Weights of a small transformer language model.
Size: 22 layers, width 256, 2 heads of 128, MLP 704 SwiGLU, vocabulary 512, 17.8M parameters.
Architecture: no biases in attention or MLP, tied embeddings, an embedding shortcut.
Each number is 500 + 50 x the weight over its row's rms, rounded and kept within 0 to 999. Layers, rows and columns count from 0. Numbers have three digits each. The size before them is the row's rms in percent of the matrix's.

# up: layer 7 MLP up, 704x256, rms 0.0855, rows 206-236, columns 192-255
# down: layer 7 MLP down (transposed), 704x256, rms 0.0843, rows 206-236, columns 192-255
# gate: layer 7 MLP gate, 704x256, rms 0.0906, rows 207-237, columns 192-255
up206 095:561513551471534510519591428431508517469510512513335512524486623480473541449393415497510533395504598416480475531543530486463556444550486543516591536548592452477475445549469505505450495585415472
down206 097:543539572451543486480476476456535557474521526547379473532513520494456518474465551499471526439473480514449394482452495455568547543455510504549515473498431563430479520457513496551566462463405534
gate207 100:581510526530518519582544482530566561446454519461539513448545481436512540519483572565567528545530480493462386472536507485491551475497453475489476532530463456485458515572470481496526426459561513
up207 101:457556493486545528502441559502421474592434489522480542525502495456456543451485437520510457552525498476605509441608447422419462500591555610443551486532445453385608465605541516452463473569481583
down207 102:509392474428463547524481493467566459543493454459498412578505497398493580404542513441409488489483539475474413443472459540485517471545476467477465496464496426464474518442531540539511544598514542
gate208 099:420490568548435544453455446498514493454486619569491548526512470510443492519417504496514436440585513555523489455456505530515479515575510533440468539523521538557528446457479443439452498440466535
up208 099:541527490560497443500608491555479485568512435500398537603527404517452479446400388526591445598513488447497524441396500463482493520556504542397571501529517503525448558610426454500499506431568530
down208 101:555495587570486489417487402450522508470632506535557524489508415452445457592501473518538472446480432462423557479465500552530447566460511452554447477496479447472481475500533490440456420575497481
gate209 099:546536523537529467523525399453521542411411497454419422376468458419560593389508460548470479508427496427524556519401459496550531431455477490561532515497473504419530420453533575529495523480468458
up209 100:452525514513491485587510505490462519487489547566437537529518491557586457586468465508532440469522489564445521489503544524456518483629489478459458418505412601490555497490474524574505494485546510
down209 100:512370562501500494509499533586558469495466543538420547483444503540498452550507474413540453584473527447506477577499412490480456389533441439462485476517519493577471442541507535519418506362465499
gate210 100:383561494499522452391504372491494503372605526538494506493478560438567570451492517527377383550410448469465544468475514503525477493488539430543533517484517368422531444539581487546462531531568469
up210 103:541425501530555566486527529478486491505404552490555479529485514504528478573444465557486588522560454480570353513479442536452688471492452486587586524495484593497553521568480490517523494431498580
down210 097:545540598517463524490370347527483518552395507491497417478538486410520516525548480539514416535560535454467484489409462523612510532493567505509568466483555500489445417464515473488521539475543554
gate211 099:441515508549510413522477456565505467554436544459506524519467352533440517480439488414505503496508549456549460534498489612509549444473482473566647451591489455526497543535503552488534466537458465
up211 099:617449579419529530437585489383501449476465425463459572522464498496548498507492529493629542483407482520504534506444455436527488424384469482468502392459532502573497473489565456507511467578496428
down211 102:506517540445535414511486478522435476443476461475528503521571586536548512411502528442524467542498475434558453576479553604411511485527506512519578520407530637477546452548532459530478472507524511
gate212 095:550517462473474531528457446529481468559503427598542436392570498537557511463466477485567443410528504523492528541412483491536523525466461456525498518468448540623542561507558538569566438457543422
up212 095:552475384498515530507485533518525452437450497462546561525494519576489518567518572471540472568407516559497483463536615517438464600490444554471417454491488504596476482483528477482485600520542489
down212 095:453615477502489464528541515484531589552543465503487509514498504418429492368453484516495515441618500531403482469461534443508491430545543496497452550529554464460549568653540553569529447395482481
gate213 099:444408520494433529438500488510418686528402475470562402535533500476446502545532521493468482501461488464583533471430463483477485551437519427622441464402492525549495516474492566527412505460555498
up213 110:346578511555484523574623504522493502509539415511454516442510419510566487622510480523516481459507477476471524467575484562563539369446500567440551556535503510540466614513478505495532507417484500
down213 098:471570469510502495460590585526515534447525414479409465522484517463579523439486450563522447589594490525496569477452563533606438475452484563525486506507550414469527525578506546469487450513559458
gate214 103:527576591545544529500528465484520439547479535529600493544496480530431533473417476522496567523485555574507588498448573516490463448572532477506482477499524425594453514484490532415417521486513471
up214 104:534543526454427432435464501467436486521472429548432512509431456527502579469527434521402495483452539461557487571477532516466528386457531489502516522597455458465510510451504479412465485436489522
down214 101:529567509445433506542417424485558474486501468438395493556539547604469558547536540590459501432476588419438473526510551496540492502580509460519563482504474427432469587481456572435615485473441531
gate215 102:512476454610508282437515405587493430515476580482541492426516459532496508464571479551511566442467495465472508453562420432515469549538538520516439492520459547524478607511414429528511495474529525
up215 098:524550589450469510566518506498446459398531568461505516530563516541512507543588585549506490440481509427535435528596498417574427541463542465477543549586486436601430424476508550530443496530477484
down215 101:448466644519514529399509550490497429462502445462449449441570475521529426526466481422551497584535475509512479451529487578502498479596606461534596467532517474533526490605472495486463567587441389
gate216 103:492548473472421494489518463442586467506528512515511553461490486568579576430446476530547539466517618454477476593509445465570543481482435507528454367492558478482464531452459485413465492545579493
up216 104:478524476477588510480478512494527574525573548527544467442455464508543512482493504536492532519457532483474497554525560464478480501455512484485522530493457456483538432494493439667535539453493487
down216 105:490501512508527640574527507467472490483542592401530493531488483617488537416454535537482559447532459544615487607510485461518546583559453598498527385509546520532523510486480516479470487453601482
gate217 093:543528439465528458580466454492554392460512542538624505522490528532532458530471522575536479527482427466542525469454434466578546445528499537474421453451445447478447488468590488524385557542453492
up217 094:490581483587492485501540582487536534486485498500617420430471455483430482505464504530500476487512507481548412532513453496498541531550475490532493406456392483450520561551448490518457449435481490
down217 094:490509462536475462506503526491522472539475492527492482533414502587481413513464470518571547437398516400491532493422558412450405502503615545482450524618467425551482442457510363496486578582467512
gate218 095:551559508563556578522532438525476513482461584524598411506477510525457569562441524475447563495514481520565496440568425479466539555449492512530410489498513524440493509552559526490458510459505460
up218 102:530432490530452486466546513577541517513606607522525481462623509412377528471552423484523585447528389512493461541649479428492595510513454399592526557471426535506528425435416497501489450514394520
down218 099:515451428450435486409559480510500448481501448555558502536550587504533494414578522444590550435658467434539476558492521535524480475473517478499555525550459604528533384559478545524511440478533587
gate219 106:514636499515513427550466492456553525463527597574440533467564470492519520464491533515507572409373498526497533462446525502447490577519486580548555440477425473539428603598449475504313497433565363
up219 106:528444393536528559447498460486476571553506434513538457467495495585524466478496561474561421501564497460561547520463454532607522496444434581517412447459500576388419401483548459509531559502509370
down219 106:591479445494383489453426438491479572426569526589470547499507553548514444574541447501568542429476437512478520614423422556580557450493533496470529499534480541496520485518587493528431502527517485
gate220 098:558456525511459577537495504457611372485381634454511473497442475416517510537406590556545547526463535547574600576488449517491481574485471561496515369454456441625512524548511492491492575550539433
up220 097:463507489503491591466519408515503494473658449517552567487470444514510543502495414472465454548460558610480497455560512543485493451471601459474441476494530517457482469556474500576454562411502549
down220 097:542574530536560602477519462487534512608508525529555514599503493525421482551555418491479464474502561553495468517493484531535512522476525567529452447450524485560571479479645394538454607502454534
gate221 096:528472515466491505465458532574612476426498537592531460606538476455531471596553479527530494417544509525512515552478534615481503524573539470531570413494477500517505573469433460476464410517465483
up221 091:507539532502450473586557480384480503499491570458461470513481577514552527446460418524476519542367465511594542509521487438533482466466512510525512433477403469551412463503592553501476607520539509
down221 092:505522558519526462505536486464503554416488531549453557508469495483506495503492536522452523515399513567567553603547503514579442466454492559430441421484438493585494607506494499467470519437435415
gate222 101:504518526502488504476483494463545473515486488569493437519488458492493539493512555503449515496524541546494538404384557503428502486518534546526496470541445509494526581604446602464430450478675493
up222 102:499438506508512548528457564483588501512520473561519511519444485412412466534453569572468494449451506476530420451510495511526438457472443533545473463457514419493484615384493582497562550463491457
down222 102:462517504574541516571426512615485480518459597543511415450472507481513490518421417499471495430479541424501336479483503553518584513513532492553511484537415477588502556493449466525462546495498453
gate223 101:534507543435461479460417545475550389436498562550487455469439469493557473551509413338493562524485456551457556490481614559433528520623466423493582462419570536580562530548537443417408494526554403
up223 102:537452533486541445587519449533496576516505465483505427495505495460448462630501520537566571393546475522547565520474405512588460448556468395500484530553501485609478616445521490473501498463451486
down223 103:454419535463510563459590563535449603468495497477520535464506479534483492469456609537481513484449555457443508515544528493441488481507482516499518398556394408409380421438622550501471518552564570
gate224 103:505503541564456527517563375600541446436416499561441468513554512483382489558443479459523605576516503547538486495504517501518546540549435471540496479523499503490507513526559443521491416498463439
up224 100:625462521516539516522554474509517495406444406514611461492578470497562540512621488587554511578508491474562529532483534530457455462555470365566485526525480521495483492474525446409395446490446457
down224 101:484357477529517463537456501489477439467442470591645525457467473452476453401532531493492597507594471550496585456525395482511546475485496418540392523467497529549595465406471476425552514521505576
gate225 097:496530555611530464504418492493507485498482446491559478607518478440441556501553466477476494478538492527524503494441427504464608433491452471445468453527523527499533655480535472469578464431477570
up225 095:489372497556566489557531567488543514581385445465505445440551466578510495535509453406397443481529432514505528511503572550507489507454560507425376477464452524619496500493535496429498559558502445
down225 095:414578525464494543522449467561448534542464539490474516523500484555452583456525507433525532528523493539516491550447448603478566461548502491540507460531532501443456551523471432507470467488542551
gate226 103:486477540496549439440413467549596517371502540464492490453539437478538471493531509526480540529354515412431444498402599523508475533489502477446547506503492477416599497368493471528449525441534513
up226 097:434527525527432492504512582537411455458568582547486509606491582518588465540567676517509472509431413551496452528449411499549481541581505452486572437552481542512523531522478368482470461495499555
down226 099:498548456431465503513484553565459463348529546480461477538564434470493354466516477511565560509414508531419435594442466533411451512551453421459478538542484540490520493533540420401468491530581515
gate227 103:530478490524474435502526572524456439475519482469458455532456450493567469543487458527418495543416519455415497408521572488423466500553589463489457477467531502450456583513471487522457537499498460
up227 098:513397536477582534465531559487524393550531489497460484569446466470466420443581561450526565512358559533478586516523503510530560532496463519496511521519475449487537495449413576449507441596461534
down227 100:562530534546549442465490595579428523499524512467502473467516506492518411525525489468528427609567483477550513536469621523538555434536572467532498448546504507513637440476485424534447573487441502
gate228 102:495522429563492513497458518495574476527434524592467476531522501526563451552503522457544433461562462530504478531499507498499518524518455569412414480501484531470440513446495452488398484564433511
up228 101:492472487503518495583479539488518556522576477536545454444513463441502449481510586625608460442555539415546534525515437488560411473537428456512413534417472448526466508528470582548605480600475624
down228 101:482487480581527519487528550447470481514608471440485466527541374389596433506529472556493440496462552538475536443481504481514462505519519491456490544429494543487477587508448510519504471591524560
gate229 105:595471462498472459515554519525509515483447503547622484394503472490470590485527409540401497460390512395542494565485471442515559520515570455470558469499425470505460518542552484504453606489558530
up229 105:561451565519481531448486396463509580522416540645514525513527409514526527535427433520442495402511529490486429416523557406444471527473569462501577521584457547464523532608503434508428601461497550
down229 103:536512568508437515416393505558423532431404518484527481476562393490498491563462442506516466518517462563454492359519503450515451502524522460565496574570491468584504535430450523495539512482563527
gate230 092:548503600546471461454512456478549573453438492571538502528504463430466539463462541527475478523439554431581560431510463433498459447586539478572428460537505465504476479549545476475481530449466457
up230 095:491555461467483492482473416498502492490536561477603475433476567515535544578529557506532498525471420517399533579462480527478543511550488453467516465416487559512586561589460525469484489572488492
down230 099:501474552603454466451466418526513609472451461523623525425503460501508545451518557501391538482450477487479557472438495502456595459444496433474411461519514523534517489598457533445519502572438516
gate231 098:505514506522501510419492515426442531483426506509420475456556486581429599541511412356447446532527555430526514508493526506411428556462515493560435530522570490488523530502502521529595510446508525
up231 100:517505477458461502460444431601491474512431500516530535465451585473519454491569494546417451527583545534522495504456383490539449549506397571437499573486525521462393455432516584524534523438528531
down231 101:399473513519477414507411496485539590510472452582484493559493406475484572542529485470485500502368487487507524464468377478521462496427521521561469533603520510484547509492407526506568437378512446
gate232 095:499562515522531392497426545519490570494445488486407500504454486575383461505440524471532483444398482508568486485511495464437504439466505444511483510539505525601523471422441499399478561469560516
up232 096:511552558605478523427498440543416469524449509479447458560583425525534456519568449607528520484501479439542520473522512446471568505468576480467544494501555488502528533497534459501519429551541519
down232 098:443468531431565524602555549468511513562578451537569510446508515533533583502598596424442484438501543530475476495537586607612549464528433503516520461445484463410495552550532477563548546508454478
gate233 099:403560448568523405522516429438557526415377542548491529446511480542522532616552525520425474449508486542473520593490428558581481461503543392562572409407494516406493459467523516454517423486497481
up233 097:504500571494550499414404498515534510447458518559503378423490530511463501459453513509463476484503503376564531514441499534430489418396441486491449490475568483467430538481466529508516466554472500
down233 097:462488426387485501430570592513444449577505557471472514530534507525493475494484606595411471530467535502543469514487586527508500481612471455403469516522491460502484511383545428417509571596513507
gate234 103:532437548514501515458496473590649440415402506530507508587542469611471557430484539493459518535477541496544455499486433544519461471558491531537447434408456442559491542495517543483504605549478504
up234 100:566458574503476505544418496579496578568436614479510467480473478494502585574480538486543487482458420477544515519527501463436493395556392532494447549489519417513449452455524513447481484537488519
down234 099:497439533543537406477462432518465435431485549562484432540432404514524482432438473519562509491434508439428506511489514430439541444420461459546478491491452521519533428465406564500493438421493423
gate235 100:431533489562490521572472441513471571560452456492526538410505515461455596478429450494454442404561494445523472584435481600601461552504489494594500526443417506490504530496514432471479483486478513
up235 098:525509510435410511449562455538494431422553597504483483550408497523515466540490512446594574515478509478484467454519499471465562533512514496422471524495545440485467438458456450468551552507511559
down235 094:553601473521517436464494442567531510381478611530497540537484464508495525504487492474587513483478555509489487543455486528469489481548460487461532496537507397515530388488485529526563596517582503
gate236 102:480474594385543529444458465508422452438469467485514506495532506458412535570452493456503376540496507519529475487441518372461576551545527453515527451501426443459525579615622444556536550522536545
up236 101:464470580395483568518478486413503572481508498506533483520530573585526413478445475487502486484527427567479504433471565469487374540533477496520637463430570548581508614505459477404452492574570456
down236 103:518507508564462513483537466458463516568498598569498472574477498444459418553543434552520469506509493483484505429564443491411433609588537454559448524459453478507574499458581468523453506461447654
gate237 099:496542419483518450489484531534442495406506564484567486543447543558432543488546401516460504447394497382544529434542458533468576541479417509468560533593566469442491488479513470448547476407469476